config = dict(
    hidden_size=256,
    intermediate_size=1024,
    vocab_size=568,
    positions='learned',
    qk_norm=False,
    optimizer='adamw',
    lr_mult_qkv=0.4,
)
Each number is 128 + 24 x the weight over its row's rms, rounded and kept within 0 to 255. Layers, rows and columns count from 0. Numbers have three digits each. The size before them is the row's rms in percent of the matrix's.

# layer 5 MLP down, 256x1024, rms 0.0517, rows 43-255, columns 256-319
101:131157101182145154095139116150108141137082135155139129072108104166137113123154202143112184113114144139124150109069154119111110121176123119131171085107121128137128128121126148127134118119127105
097:078137119133107134149156121128126119133104117104139146136190162117137135133131160157112154141146134130145111071103136137111119137113126151121136134142109110161093083089137140118141125135115117
100:137122143100135067127148101149133115182141175180147132125126115105145130114157080146144155128150128149093100097145149125103132118134124124110104116131160124172157128136113141113143167122104121
102:119088110085134140108160153105125114180139108142138115131097117087130112112151127107153151129103100150100133162083097145154129113116095078152201087100117108202129148173127130153115130153133127
104:146133130200133128184132107131101163113120057131118138123110106119123101133132143108137117166119115131153118117192134189140156136165162114146140154082116093110201111135123108112144158141120109
092:102083134144136142117129160138095145145130168140158111084138151120136113131143115105176069082124100101131135120161127168119103118112114147136141131068134149129154143132150126118152147150131168
096:137126141172116119125095131126140172141159128106166160129112161127089148135133096125126111131109118106120132139132086144113162136131127134105119127122124146113187104105123132138101117123141126
098:130158119120110142097129195130132093138126093083132156147098099140109143144137083128114152143122097120136129112075123086149143114164134140139116159162151116132160095135182152121114135105150101
104:158123132107147106162127132149112145155080071101122119110131110140130090159123087165114122126124139076142091104152127155124129177090143099181137068069121123103138158109146124098139124108144158
098:112129159132108135144099116110160123086105163106115118138146108085119123094148122132155094094165134160102196183149081121140111153124166110112159069106152105103105159090163106171099139156123186
098:157110086110090176105178156119152139104146112120123154143091114154129135126123102149112135159145118148108126143119183102158135134148148095103104169147121087134098168127123099080139127160127145
100:143135132130151148158131110117133145106131179132099103089127087143089157116111146128127100149138132131169105143150146123111122147136145119109131128119092118133136054105130114125138166093136144
098:137118148089154117106143148119152146150148133165116122161142118147102126151144172086117138072096145144153108133066119130116108085146160156132101102132136129140162118085147099115119131102102113
100:111150126129149082151139134104126082095117111092135123157139167094160128136098100109112109111107124141104136129149122111165081147113138127140149158133173124092150130134119084155146140115131144
105:134166104096111137079161096116102114129164119135128098123132090118104141130142153117142184106101113143132095142091129129091124093165104136138145143124087164075153114191148178140134139125133114
100:128155124136119162094179122149151113180107110101121142142139115157142124157141172143147147111135141121138102132104144106094129099098140112134121123127109142150100102126129114108135136118147084
094:143126097101130144132125144149123162104128154138134113113105134125076123127126120143119083154173116138099138129143140074116133149147158165154150110125132127108118100134119130139120116115104139
105:085145132119161091092170136117112140144142144130128119107167108132124155162130077132143114126123156093140105146062150147072092081141149107146123166147140153155096088144136100131153155102116112
099:094134136167182130152171093125169113140142106126092128114109137109177154135117056098127085129141155131109128124111122142125160124118117101126174122144154124166128127106135133116147149148097110
098:120093142137166115128147133105121131144116123100123128099120148101124161140172179164121120135086170153121093150053202193119133095143119132115106101128104115083104127156157116146096133128136092
100:097118152153111133125097069138094133143157156080127103115125141107135130148096172149103149142113124123147176108120084141111127117123131148147092096098147130124145094098113111142141115150095140
103:170153086129147126172129122088118127137104106042133129128113137134116105094104176113129130108167104150132106105126108115141134195104106139096097114171115139087101136156143150093130121120138171
093:134164153148065123142105137132155153145143115107099136122121121119101173116146170151150161133130092139127108185130139100103127123121111141111141103076127134114126113113088134101121144099089102
102:176185155138098125091118102127128111122130099121110120097128111092122085105147163119128138160098144131206136141100177162134125148095145138123100121140156107138097111193140094078087131128117110
095:133090146144134131099107119163138142128134170167102112095098123111126148144133161132108092154124117133102121083170122136142104163090135120107109135114116096111126118113109150125113137149113127
091:175140099082111130175124100124127133079169124103158154173139148153117135097114145170119168158137149177120160162143130117154143142121167109118116116114121129122165158152105111155122127115139134
099:119161131127107117073109128106076127159146102180110132094092123121136112094135120142129136118096130125071121162113112127170135118138162158083144157163142112092099108169130170135148104141152104
098:128129135122151150165170137144120111128077155123154112163128080144118142123116135117109104134150150146099125155097171171123122108153110126117129134137149183122116148125139101102118143159094105
098:165130142165111115154144162156142094137124130139143115103063132078127147137106127137130160150091102126150106112144148123114109148135144087133089127110145146159124128114145106120100129114116166
102:134113134101131127151123179123133106145138098131140121157095127155091110154179152122106155137124139104097137116160129149144120138141184123137098164129074085127140157064168097141131155124115143
099:072177109142150133141106182199135117091128109129123123160152164125136071157091089137152150143123087122105165121146127152177133123149084095101066095118138100133138130123128181124173154191180144
100:123136095149172144167148082138116140113105146099162131140094123176153128129141140159145170130173129150103159105135133114179114165113102110101154107137109126112139150115102124145126130148108144
099:119140145126143140181127114130167125125151097134111072090131154104148131137134135135123120133143135124140149118155139106159108186083109141128141078135124157182132129151141120126167147136102123
096:136126141169144111127122103115114103104179103093115114114130131140117139108109078154113131124152153136134120140120142137126141156109111166168145061146110133123142147113075125109110125117138154
096:168138124142146066117129146138136124102121112184085136149141108095102136136106060114135089146150138124110119149168133160140161143158136145123100103112102113103138158133081167115066114151145161
096:130155149095110137105154147127113089162136160150176128139106139147124134136195091125138106132127155127149134131107173123104094121128161120136174120167150162104136142140148192107137185136105088
099:143162129128138101135131131106123176103083092064171145149114176155095137131102146122134161154094150148166108140089155096143100154119099155136124139122154123094139128159122138143113110120139111
095:112132130183150126121138147172162117083091154092155120151163135145129166131127104119130115124179114145112161160167107163180127148167135101160072119151126139077112126062137129121157145122126145
105:131112118115135133147135142099125109148067126074105150125085141124117122134119132174113124102178108102120122104149119145128107158131095130154143106113092133100152161138148142130100119092118185
091:102155101140124149092126104127122103130099109151101135131159140126127106154137157108099129154134147110135127122104124140112138128134095126116106115123156113135136108123148134167136129150131129
101:133130086139087072163129111122126127113124158154119182118141129134101109148116131082144115125114137134144122118124154145130116115145148159132125145151160116134119099124120156133107126128105133
099:149114109110126139113129110162124136133139146096139126107101121136143146162136111137080122142093161137133155130092118118146111100115093118124114136078124130136162124142125154147133111092152136
091:104120147146147175087113105095095137142162111137139127052100105153100102065142100112132130148117117101097137120093122153108143122190160126137114103080129156109115108099142097152130102142169081
101:123140115156183148153134148104180161124151119087165114139136126152114133126110108120119098111104096066127133060106109136097127102142073107148140142111106123074140150150115120130147125118147119
100:115117143091152093147113130176138137131107135140123144162150130128124157134110106106091133123123126108112130098168109106118115139124161167144163122137119108145133165149108137103171120105136161
104:128125117106115125147166101136100114117181086115102102102117130092141109148111082116128131115160120096085111130161097105143098137129114093111117120148069108161143133115155129127136139119141133
094:094146103178142181095156156173166157157106160103151127108121131127135112093111169146109116115153112121100115122094087115121148113115126108162120110129136149115120121173154099112140125108201134
100:068107093126140172084144134080166149110105148170132122119130085114115123155122178157138160137126174108167127157108169132099121132124138090112122170168134173130143151095130172114136118108127115
101:185155135080081147097142116106119133117110121125104120084108159143153102116104079126145138136083122105139126106119125089087111114153141162118094142138130095153120104155128123115159132148152141
102:121086156121086107148123167124123092164096127067168109096132115126116122115133164130137157176166121150111168118182071132159139138119140088162112145116131151107163097077133132141137118128155124
100:125149107145109104155151130061161107142093153115102140181155153134141150159067096098111132155091119145153112121144129144117132149109132144101167128133171125132097081117111144142152110167109146
098:127144184103107098133120096082123059153152124113118128161072098133141143156191180121145130109122125124134144125091155101127140124106142090121155170138107157089119099113128098102132133134126113
105:124146171158163130089112111115091173116126095156152131110112110113123146114127136125135131130109169146119115123074142134103200096139108100156133109148167153115089103141155119131141118136124093
097:132158121165096114114161151159144136142114076113104127122162164073135128143088119144088148134112130138182140132078113126105112131091083116155133114129115135098162157136099154127172123144139115
104:146139144112134122171146106122109137103166113037147112155135098131147131150088133164144128101152117124132145108181118168170124160115122149106082133091133122109130137145120137114188095148109173
101:130178149150123069114115112116147104090112100122157101094125089108120133114136209164096128134117152185081134145109118116109124123110144143140111153127085112143130135122139111117132129081164093
098:151104170164103133117126122088132139126118108107159148118139160158094134115118135164145121143109122174148122108097109163102113077123124138155137103101154155112118131101128106097112142151131113
099:081132153107125132140106133113154097146091125137171144144163121167125143128099111110106134140109153146123098108112133137108113136138145137148105096085162160090066131124112118096151127140145140
100:103104148138104139118127123149133183148110100108146143157115126153121157120060072102136151110123121116146114120114116142102165133158128124123094124117205127139109126089135141137173131141171126
106:132137134102119102119122108104175119085173082116164101146085091126108100133132114101129134091148122157116234122129085119169127154127147110116135154146120113124124111087139116134165129137143144
101:102114116163129154074119120142108142163144129108154125089120176119136139104135127088114157138094144141132095159087145133122139068147111141160106124118070123124087098166162100115126138104133092
109:164142144117120114141103087090148122121153132101127108139096073148091114141122135153095141094134152105083122183186121127151130145148154116153096091148103119159085136124125152091114146108142138
098:126077104140073111159112149166127111124105082145140093172107133125144131096103115114154115143103116164157103144127104131149162159099160114114126131103181131168109143136127155130164155095140133
112:108129121152120108106164134138147148129106112107137121071145114140155115088143158173129087120071098135140137147083106118092133078093138194122111112159156192140115128134162130137102082147118085
102:134135099139126097134148125165094129089104133116127156152146127124152098098151111138081164158184139080104176123143109126125141148112126095145158094123107079100134150116110125118163141126123140
098:097122121133133095109137143124099136140160117128159151180128108131121121093097121125123127127167147132139128172124152109103112106156093120134122131120137083101126105144083114143127148099100147
098:113142079091144127080114118101150119139093172130125153060095115103133143120139111126134107124102114096132204136095102127115095107112130144135142145165170171190124150131111137126132153112139082
104:147158080136100133133142164136174131157148125152112115137137102143105130102118123153147139100173140137085103108123111108166128151141119092097099100158141108125109123176136131113113113113105143
091:127140161087113137089117124150089128114119113125140098125161080119095157125126085098142155121125137125148145125160156178097159133120071109119144138097185119156096167092121104170106142134126157
102:126099179153111131112137093120117109130110147115114144145118169110109131177108118155150109122128136104075105149129112129116117154154166136141138098103112132121107170109137119153123107094147157
100:125130126134092125154120147118136167144144115104121122119106137120147129119114165117142140086072102121125112084133112127059088084126145141157150140070093109129150122126124101116139133129142129
095:161140081161131108148121131137117148099136138152110132131184110158079125115086113159158110121108115062172100080087131122126102125104124151116105174139194131110141118118114141117107131114150138
095:128152165111135172081122179125160127144093081103109149097140166115148137108114160107115125125136113136165100095090113140076130125108142111123088166156111151161171131090158123153112117121135090
103:118116133158123114134112164087144131148124128124114139111115154146140126109153143152141135107109128109111154087170150122173100183079116132106088112164104118137110139148093144101087138131107129
097:103142094117167108098133132183127135119160138112143138094173165117131115171115142120126181127125163078164115125134142147080107120125159160155139152121115116088113182123133142133114133129131163
098:135115102126172082146132117123107113091142135148101135109112109136103121116139115148093141105108143146143151138137111117129141134134128145186138126104140143140061138126150112137137111132135097
101:156116130098145138101132164130111118099155108156112117091119084106181173119130125086123094074091140157180125146125149117103142130130137139105142102161121080164113099133116172149106109114166144
096:143129150150171121142143101171158150098111120080133118113155138137128140113139086128132131110186125127133135132135115103161108131138144110121111154108082113129080151100140135127149138124119146
096:118121134145104092148136095181108140127120131163110128138109125096101112056168099128116135134142130122078161110176134100128145148156153128109102109124065132100140157112155127119127139118074168
099:114107119106106150182106166170096124126144145134136097127137138126134097160115105146128141109117119114140121189163125059149122159101082153134140152115166171149164147155096141124124145091127136
104:140120125140137159091111155161159133135127164085129114122103160110114121148119115135138142117116127129097094133143124161097151119119136125121136149129121121154092106112110130122141126105143135
094:176134065161156118127079152139094138142140150136138177135116157123153119147135157140124160114144148128167169137105120086131118131117100142110119111142078160133121144163130141084116146137144112
097:125119121140134189074136103145086137102077134121135146136119127112109100110175170116139130140155175124105131107150109141136112099117120102143107162143152141101153140097137088154159114133116095
102:158111160114129154118104165092105083116105136154124125144145168162134131181129160164153124114120121144124089132113126139112114117128142120120128145169095158098137150084167150118112111107126105
106:124115118133153086115132159126119134131094138132104089126159145119115126137160146157123134151144113100128120132135118127107126126126075135121166063149121136080124149135129146120127161121157130
100:143128155107137109126137174112089129109151119119142118189182140128169106150130116132129126113110113117108112137170123127116116150105138147125089141153126125095180161158114141111166131123125163
096:124121102068123137097130130112126120093178163188099181129135124152127137131100135123122099140136115084155122137095129126121133103164150136099138128112102146103123154145164160137139111110131112
096:142103119110161162135103103166127101117160112051151137148156114101141142126138150150131110146151117136140101139178129147087163145123114137104158130134158170120145139090144127115123180125142167
100:126089125116089080148161112086119090156150128087142133173130103112158145145149108120127123085097135140130078130119134091109078122103133110133129111126105182111150164136130186121164124117119098
092:116125095137086117123133153155168159101138117073136203063151140159119143100110090133123140143167104125170175105136145133150116128136150174150095106131121127102130137124171109100141127159129161
096:174084084095159152111151107175127115132097104116132136168135092085117114139093131150079177110093131148148129078133122137127125160135107119132117076130178117151153149089160133134114116106089144
090:102116105162112099184170153106175110106106099086132111171139098153153126142165162137105188154129103105124110132123129119138111140111140126154113122128113128102164142105111101145114142125186132
180:127129125114157157065145128116133129138112159145102115073124127129114142151130132090132133131055129135128164127096130128100143090130109145132125144133126142124143122100141114110144115132132070
093:150142076168194182139143133154133119117119146043121149080147109127156151102124164133114119114130129169061118136136102111127122142145131140124102112124121120121118152181132085118125094111155130
104:144134109144140104181125138112102139112116170139153085145156132112125133116162180147141083153143148167147139132159158143138138148127151139127109152169131156118109128148097139091103134147088106
102:105127117097109089128153122092134160133163164146112159109084119110126126136123118169134069126087113139112084158137123086134100161097187145079155150112138140132126087135121116145161108155141142
101:103073082169115145148114119116143054174160083073101073119101121134137121101116064160165158102160127146092153105171145134120141125126034115147112097135103155105115142113169145125146137130148110
104:146201106076129091157167128036135151184100111149141097114108134119132119115172091141128105140141101114112179151118084072127132125148125086161110118142144150121197149144097122131120141130158095
102:178121106150095136120128079092094092131141162150099174123161088124175134130158103137118135112045130147135155144127111131120115150110125102132129124148077130102148118092131135138149121112115109
109:146165158144107118090142122128125136103130145103118178106128151118146118133101172136147099148112160108120138123115158184070127104137118144123162155127156103129167106076108165149110104142135120
098:108133090143105085114106137142122171135068143073111102102141144077119117122161154152110111150097123122120129129144146147131164126109158108107112117137098117118112139156084127106105131127103150
121:139132142127144099097140182148154110131119148122130110084107137138156111086140115147119094123092134118134142091118132133099144087138126112125150163143163194123117139118122105122117090134132099
103:138109105118120146122098131161124126134124140167124141146094127113127166120074126133097108109146159121106125116120116164103140103119178143153135127170122111128122111146142166128125098146156130
095:137123163086134129126118127139141114137121121049141124153156111111111156116149102123131116080148101122145155115130085139124124135126094159130128153097118118158111126098127188117147128147125160
101:093132120139148112120150147119165135113088152119121149099140097139172166130141122121136131154096132090118116139116117130113065134100128125130133140147161137132107122111101125198128061142124087
095:091144129134171144120144164121147163119117125154110141140150154173112132146132127127127098114161114088129121173162129101142121118131150124121155151151099112104147138146150077119149145135162133
102:131135151150143162114147126158124107186124106126119119142140104139081133092121118155108135143124131129115121106112107166143152119146109128157077107151144111134143180121104139117128123133118111
105:138169107129150158092131080143119135108149129148139154110094105125128136127142116123159097106124164138132104077114134128102159100145109119121126144137172130109155153123129130164131146150110091
099:097134160111106188113084093113192140171129153144104116131074077146162145122121103156141091171137092147143162129145098080167123141149162140133130159119171119139126126136143111134140088127130147
103:120114143120082132140134110156131107112195151135105121080111143154136112105116075083171098116135114141096160140142117128146140124116139113161179177103124183147109103143109153108133127127144158
098:174118128116119148173110120108094103138173099207117158102133134111133122108118123118120156113100125145135120094164121122104106174153083161119131124144120139109103112103133138113099157152189100
097:135129135087128096139169132133089120091102085136120124134141152089072136111135090095131149148063125121102149148135145104114124123182096164119171162115157142158160159103127156114139128142116140
105:112123122143064107182144151137168112104080085151118106144151149137151154123144182147139145098107113127127112107092153104115125136153096123113135116144175159074162123111131114138113067127107121
098:130097130122125097103095091130111111125144123119116096185126146125103069127136124131100167119167160134115154114117110124167099121155105143153127113119125086113134125111166140115157169142142160
100:116120102137119128105116122153100126154146130132125141141127111086112115144096117135149134123124143113116159112139137155115107131127104114143139114082185114134156118111142124165152150137113126
094:147169178104109092096125166132138190135130118213145102110114104123103143145181164111122141125109117090141099151136126121145136141135160110136151173106120143146091135122103106106124171128145150
100:134134119165151130141121126148068134128117130098134156124091141144115126106118112081135140117173125159117138098074093112110135104126114102095087145129129128113152156114145136118118157105136115
097:134146170145137130135116110122137169134117135096145108127110122153110154168089144126130166143139123137098125097135109130158151181151129125075137131081131139182147120155125160130109114134130134
096:116122126067127095144090101102131099153140127157144140122120112124147151147103172140107125125115154110129122092182110095129144178139119148109134116126101118116148155139147128117156136123082130
099:135131117135134136112115114110127121112106116126121092147148075151102146117114170117127117106113152157125122149094152158139169116166123101123101123133023112159110094155113092077122151103103101
104:095125116145125135125116078170147095137126095063124144160118145133142099119112115120105131138135106162147130115155102169172136122155098086158130079137093145147084146182139120144113167122093129
100:136090149140135109154140163120131125154082156118125097123122106130138131101136141115133121068117126131115157121077081146137119120122126127120116124127172144140133119116104111109141087128135104
098:114120136150091129130126096141124104168108117085136110116135146158124124107143134090107163139078142140190174162105145112107092117119102159142106159161147137133137081119164131116147108104176069
099:101118114142122154145151109158133131109126125109152114147098120157153135139125135105127118162131151141092078115078132109094146132149156111118121169164139092112154122104122159114126151144147131
095:139158191126152164099154153081129173102138138175130129122081094112128105121126135159119135125090104129177201112098124124120141153124101165125106170165141122060131154103125114143134131144149116
099:124151101106120165100155133148162126123166117077125125109069148122107136144113129131143157146124118102169115194120154133102143099096106093094141118158129129094170123143121134147109148115128114
098:115118095149106184121130144154123140140161157109129186121166116105139127116132102141102114098184141201095175111110130140091115138151103127102119120115166122120130134123148151113153113135125139
103:141154132132137091171113176128068122093097123167168108153114143099069114110160137137177100136126121114128118123142162163148106150095115158121157133115132155139138104144113087145128135140075151
100:139140102144116121152119113125154102118111133130107148100102137129162137167136125122160108143156123127077131130126122122148104129105174116120112137142071197174118120101114145132114137112125115
099:161131176123153127106163134134103189084117169161110121106165111132145121148118109115142116126112145117120137144103164121055148101124124153095126144173120146133089164107159101123092152148139141
099:147150097111176135111099135184065116144159183109148156109125157146122145139145160153123118151102136119119131135088119135148144138091146118101130160078094080109159061139111169163145127144133126
098:145117144128167149104085146142147138146088140165110122089141141117154147209146142096129142123075117109155121131121149142109124107154107136114090144123062104087073109180120070149157144105106098
099:103122145133102134149170175095150158107105123122114116075118117133166137123113168134192131138118120142129153157124128127132136132146102115134088131085134143148129141177155153107102111127108115
102:072131125155070141128126112154130108122105166127089147134120085076095152166155101196128101117116121151095194144124108135172124105152131147090124144153171133105134113180108121151075159141074111
099:151104146127077136131111127154132127088123131109153098095102115159139127105146094120148127118105077113070128152132128177119128132139135130157125152091111112122126154130118119180118131151150108
101:119105130145143096114129115098130131098119141107107155144100127154137107109136079111150113136104156127071149125132108137128170137146133135120166135102114136126110153084092170134101149090131149
096:084153123107136093162149179092130193105147153129117140073121159108139135113116164113103151130121145117126184148103120117117155134102189162108173095138077096151158129146100140136123106135122127
098:149182164150132102093125142079148093131174143159135190129128137124129112132144130109124090114183126124144112129132087095151113147154110093157132125137171091151124155152105166115120127083133174
096:136122102121119144143142128186165121097141120117096146140138112140136107123089089139120121085110112108111128100134126079095093127168120137137166098076098129137115100087116135136127102126094157
099:091122079140132154085112087122109127118125126147083158139116135122116131103153136131107123127164147137133115132103142148113114144150146087117099181152132143138158112122104130188172157104128121
103:136104168090122095146122099098147155144097108134121131168132100115118140101117163145113098162141146166106080126148127137152127148121133102130158116121125151156115119157116088135131079110110141
103:131180127097135135144147108092106147135120118098166127133134138126114111072105091149077125138157120142110142125088133093109096128103139136153127132176033102138134130098150076124123116140130127
108:120141143088122160173121125133161150139143082149176130178119103116107133107161106163122058139168130138123121105185115107213166160164146152088140118140138110170133140154141155141153149139145150
101:140125141188113124143105129161110122110162174159123126120121098114152178149170108121129152159145127136143137157138109136075165098146130147125112120135093159163124112141109094133145129104055101
094:107117087120105135136127121121129144136076123145150156166137165078143136147104118142151105160154122127131130145122131133185170129106113138140194140151199134175114145126072118105127143142132105
096:142090155144124077118118103149104107111121115114143156136175131141116127177128135131154138115165123086116129160137117144127130131148117132104115175110124114124127125139079151130107101160105146
098:141119138148129097169132125122134161112119135184126122125129139130127120106155111131117085130121141099163097087136138132154150138082157135143169131107163128148123126157096118132114146160141151
098:127141140145138148121098145132098110140141130177112142071147129121119145135154122090071185073125136152136154115147102127143172126104169095153129135127097129147120113119109085122109123136148123
092:126145141118129091134138146108102167130141164096127085158145122161079115162098126171161093144138123140115133115123103137139158121136157149136118142148096136134126176156114156104085113132116163
098:168125108123139139102155122115138138167112132153132159149117095127105105204128161118115071140110124079157100144140120095147159139120133089162135134096123143134123121127144139136133167102153123
095:125137124147125123122135145190167143144129149114130105113133098142118159090084104128164085140162128154096107138154156107177131093120152144094141159073102135121107138154088095132099121096155154
092:133098131117097158127103129114114110112139101145096098183150151128111120141104138094117087153133122063138119159094122109120137087161084141126112126138143082119150105123131167139108148090112147
102:160129181122137129147109114152131115126127110148145133144129155144140145145102195091107170135138105123171089142123126164130143140080134122115102137161135141120135089074110137092088130133146122
095:149150161149133151101131138121166147146114120147137142122097108170107102170119165108151097109133109122091134134111153154124152140174100099157148100133181144133078087090137083129118154150105141
101:111139099143130137108129131114115151116097143147143150130129116151120160131187109124120153117139141129099120139061128094145173151172130098143099133123127164097134138114143134174113158103110137
100:151136114083114157106142153060120094082132162149156118151098103153133094118095153143162054098119137142183083144162124098119090102094115133142153120128138177138174094138090132174111139156140135
101:140087133081105116165125122120145066160094117178151138150094086155130121131121136088133131149134137145150132167096140167105126142141100120182145158110143162140129118086109101146112085150128084
102:154103112118117130120130119115122112115152106116136134165106169130102123109159123136106083130157133116100098122156120110160111163120119112147119122096116118136156132113121113141113124158122135
099:108100106136096104123115140151136120109103149160123172170123161154104122150094124168119164140130130149095120126160102109165102152113110122126096131106161109132115102141148159161120129133131179
100:117071086153127103122140164124146110135147112116119143170114143150161133140118097152128098160167109142132151098162112114134148141099124104141146106129114146125105120118138137117119098109143140
095:084075087085123158152128125113118120143115131157105113109167109152122117143144116154116171137104109102123086154095124181117136090140148074092091144135061124089110146150178152105131131142104073
091:137113092076136082139124131173135102140106111130111119143155125120147111148144117137138098141130120116114081098109131127105101075107173174109144179101141187169161139156118137160152101093116124
094:143097114165138136091132098138121129146139142119138132148148111135117127134130134103117143113169134134142153115126141124111153106130137130158147057124108129076130094115136092111091130137140097
094:146127138090136170147116128112106096161191152113107143143109083073119117145130135149158110140160109093158114137152106120128105123139123127114151079106071145090184114158132086090176090160114089
101:127146131097140138089115119186123110149124149112106114102122105134139079136129086095115131143141165166147112105125149101155152099089121113138115144147102112135119142136147157119125160126110119
090:092144156129154101155148102134109130126129151112106175115145124155136130098122166123107075103137076149121167119152150098123107152139116132139158125152080117147100114095155123118124143115119141
102:120090121154135135126126136107145043166108079137129068112145112119099110124147122122127163103177140136126119120122127122141151082149170102087097104105184148133143117153154110086119106104129127
099:125145172129108129095113144162141154137137112124124088133093092137130119138161143129135138141099131177095176107083149150128130099125108103144106099099092152117156148161161147150123119142112117
097:111107110095121183122148115109111143141125124142135165156127155147155164137118111146111152124145126171133148138114143116135132125097083144100131133193093142073170144146123129092149138138111096
104:142156109121157112185123129142120119074140066138138123128128116128171104106070077132138118097167109186113133090184136121171135140097136133099134117150140136110087121138083111100141133169149139
102:078112134090100162154107109118124133118125147141141145086145126123103118129136116093134127095075119088125141126109091138097129104131145103146119085119145121205123133083116149162133120142104088
103:108101123135118153168127141118121124107150108122155141177124146125140104113132167147144098125136110134093157109145157117140123173141094146088136144136155165123116159185124109095102135165121143
101:096111129138119092101119123107111104122116107149119103087116104108143166138152111045141142110167145128176119153147132094161106164183109148112118118113134124181120109104123165127156130130083156
099:168089160128125094146127095114169108134126143161134134139191137140159139087139135102148145111106139123105128116088140107123066106128120144138156110142124119160136134106034091141093133114115096
096:100106154139167184165121094107106145150100133142134128185116116102120124144138145134137096116135109142140051181097137130162144117150117150138096111152111115168146104179140126150089124123148123
098:115085154153148121146123106145128118117125143100126139099149151120144110142093109147149150106139130147152170112129176126143102156122093104125124136121075111127117149162152152141128137108121128
096:121085118139124143131109129174139111108107127128123138085141124127131086100148139158133076121146140082140137090218107139155087142121130132120129097125136135101104101128133142142128178109127152
097:130124162114138134065103141068173193147158159098131112135140115121140112092161169109139131148088097137154104150079150102137124091117131139112134138109153139151089102133141144139150154148121088
099:098149119108102142143112104103142121071144112173159147118146144153095169162154138106116157110112144112097120167137108092117128145145138105168171147142102150119140117143150104141138087130142119
097:098158183123140098169148132137100154197090130156105100093124173157133139124150122170096130152138134132098146132106108145149153135139122143162135122124144142146112087179156118116115115130090147
090:176156145104113123139111112131135116071097126111082112123151104096155099152132105101122143085100169133112122128193104141148103129167089140130135154138120140136157135183129128166102149111141140
104:107109117141122098107119155107103126133123146117149118092136110131161135132128151087119115124094123119137089130111164130125145094104112153144133115179107176140114161165142123143137119152099078
104:136100123116133147134116177094090137146169114119117066123123129123147115121152117114130171105141121102087082142183132136131126154108105113122094157139126131127136167103123119151143100121095141
095:126157132159152083144130099132152170124086160144142133140141118143136136144129124127119136122108112120133166113160116161132146119152106133150169136129089166148133152094126115114101162151127143
095:088132123180102097160128121149136124137134113124131123131142111123125114100107101119117126161173127149114127106156147114184151162101109149092118159142135147116115123121144130115117145134085133
096:139128135099153156121105131161109196104154126109131120152125143122134113172089077111140087177134150131097100141131143146116119107140134157115097080147097109110135148130143104130171100133136115
096:124113109114104151132120166120136120192080135119111115091145142074107150109159120109160144115124165145093100122118136118133144121171144101101155144114119140126163112140122129141119098129161111
099:109156141144132170120167094120165120152131169111091149100158091130168143159163127121125129110116090137110138114104140138089138083132105119122093119121112133090164106105160121111146148145132113
103:113139118104119136130157092139123090134131115113110146105143166128164106105107118118124142143128118115145119157146129134132132101122089164166131091129148089130136098094133164130139131122131164
101:166153097095150142145169114083104115087175156160119124172123141119149117098153094098119078137150135106149124133126096141103100117134113106161174135130104064134112174093126124110127108139159134
101:149174103113139168150107094118120108132113155139139113074127166086163134130092167123114131136113127142152122112138132096126121120106130100149126123145205082136128111155103135107137148134097106
095:166122119134129105144100098147132153105128103146112134163152163107111109118134117107187155131110175101122140125119129137152129146085092132089128158101152116097117133176078112132128120121122191
100:081102196102093160093108107121127132105175140131107142176108162127150126175128135149143135094103172113129093143141161151115149116117114120146134134131129140121165095121173133144112092123109150
098:146125131160140122121139065114105134146157136162150135137140099138136154163156115085146136136140147148155099155151155117127156143145133105122116206117109141144123135120140112116119152104145097
100:106149138138128182148109136143106102118106148107149164157109147145087136128079129129103175122118126130168084120107090148148080142123115137148148102102160129110166132096157136126110157128146122
102:103121126140094121138097134206127087125140096128130105138151144114100153157138098100140137130148120111146158169123146147153125141152180122159125163097141114120107105073119116102125111135119136
096:108130123147116152155115151104085108168134121157128128128148089152110101125149133144134121153151131131146115113166111090167114135158101149170100134145119113131109127206135139090125154159096160
098:179178129095123132122101145141166137077148116172128124166106151119148170141121128148121124138149121127176177126126093086156133142133149162095135160122134114111156122137117122119118100104148193
100:139115143080133123112132186133112136124106133174114087070124100115123123132158142121163107164105135099147104106138160171062126086107148128093167109115140116117127120112134145135098116128109119
109:145116122117135115084137104125112090092108154120120089117150128120132143175139161120136133106113111117102161165101090128119104087086096106143135121141124134126101140106127134138152129182108126
108:091087084143156124093151180127092122132124163150126122159137166136116122123140186068139108112127180142102069160134095088128123139126081116129071134140086109123147123130107156195106120121097103
104:142129117150100138111104106143136082145134133149126097111108123127113145127113134125128164106139128145145136098115133101154112121120159100141134100145114118115129110166167141173124131094114137
100:140107146102140152144133155104123146145134110209127164156139120119128147159171086135131140166101137079131100146120157149054142091108105137132166157139123091076149129109076126161115139131162113
100:114164174098159149162112102125130073133136117128122140138144065145145133120092125131115148129126106123149089111132109108092112142132159125112081118154136146156072136093153108166143118127148140
102:118136134159162124145141167150138164132129156132105137145152153141118125136118107155129113109132101137162162156155130146162105130127121156105113138145100092152109152159136133130094152099152200
095:073132138141127111064127110148123133096127136153108130117143136112096117107147125127113151150141130178142158124094142154128161060115143098117115130079129099067163121149101111111124112082147114
107:140168177125115099110128120150146131087124126096137134113123144168160122130123135154171112106122158078142081116109171127116120105126169128125146155120147143130110130099133080142135146153153126
097:103088127113111083098124157151138131150109139131092108120124164119122105116110162133107125083126114120080170095157122133178134123111104095125128157100125121139077128166174125133102146154121173
102:119128109126120125104152136182128156135167149063155151156136117147135099095136124113136139135158132097159098109119140137135173121136157125128130110115176092119162166097117143088117134168125149
102:107134147142104175093128140132085124129137162128133168112121124136090127177116145100147136139086133146178166152095144114117090085128153129122137135149149133128117137171124116084126134132150097
098:121115118110140143116114155131151110155181124122096139113131143157160112149116100126102126097119099114129149075145139220101106130089116115126139115095104081159076092089147126105145110100111123
097:119150137122141155116133087126101100120157107129144116139118124122126118117130165136123117090148128148114130157116130099140127132123174129117098104128152159168134113147128097125110121173150120
106:086098160153133124109119161118158145126139147115140127101118113137142108106081135130159061145106179133103114112134173127081113087146133183150105125117144110118134131177146153109109113109103092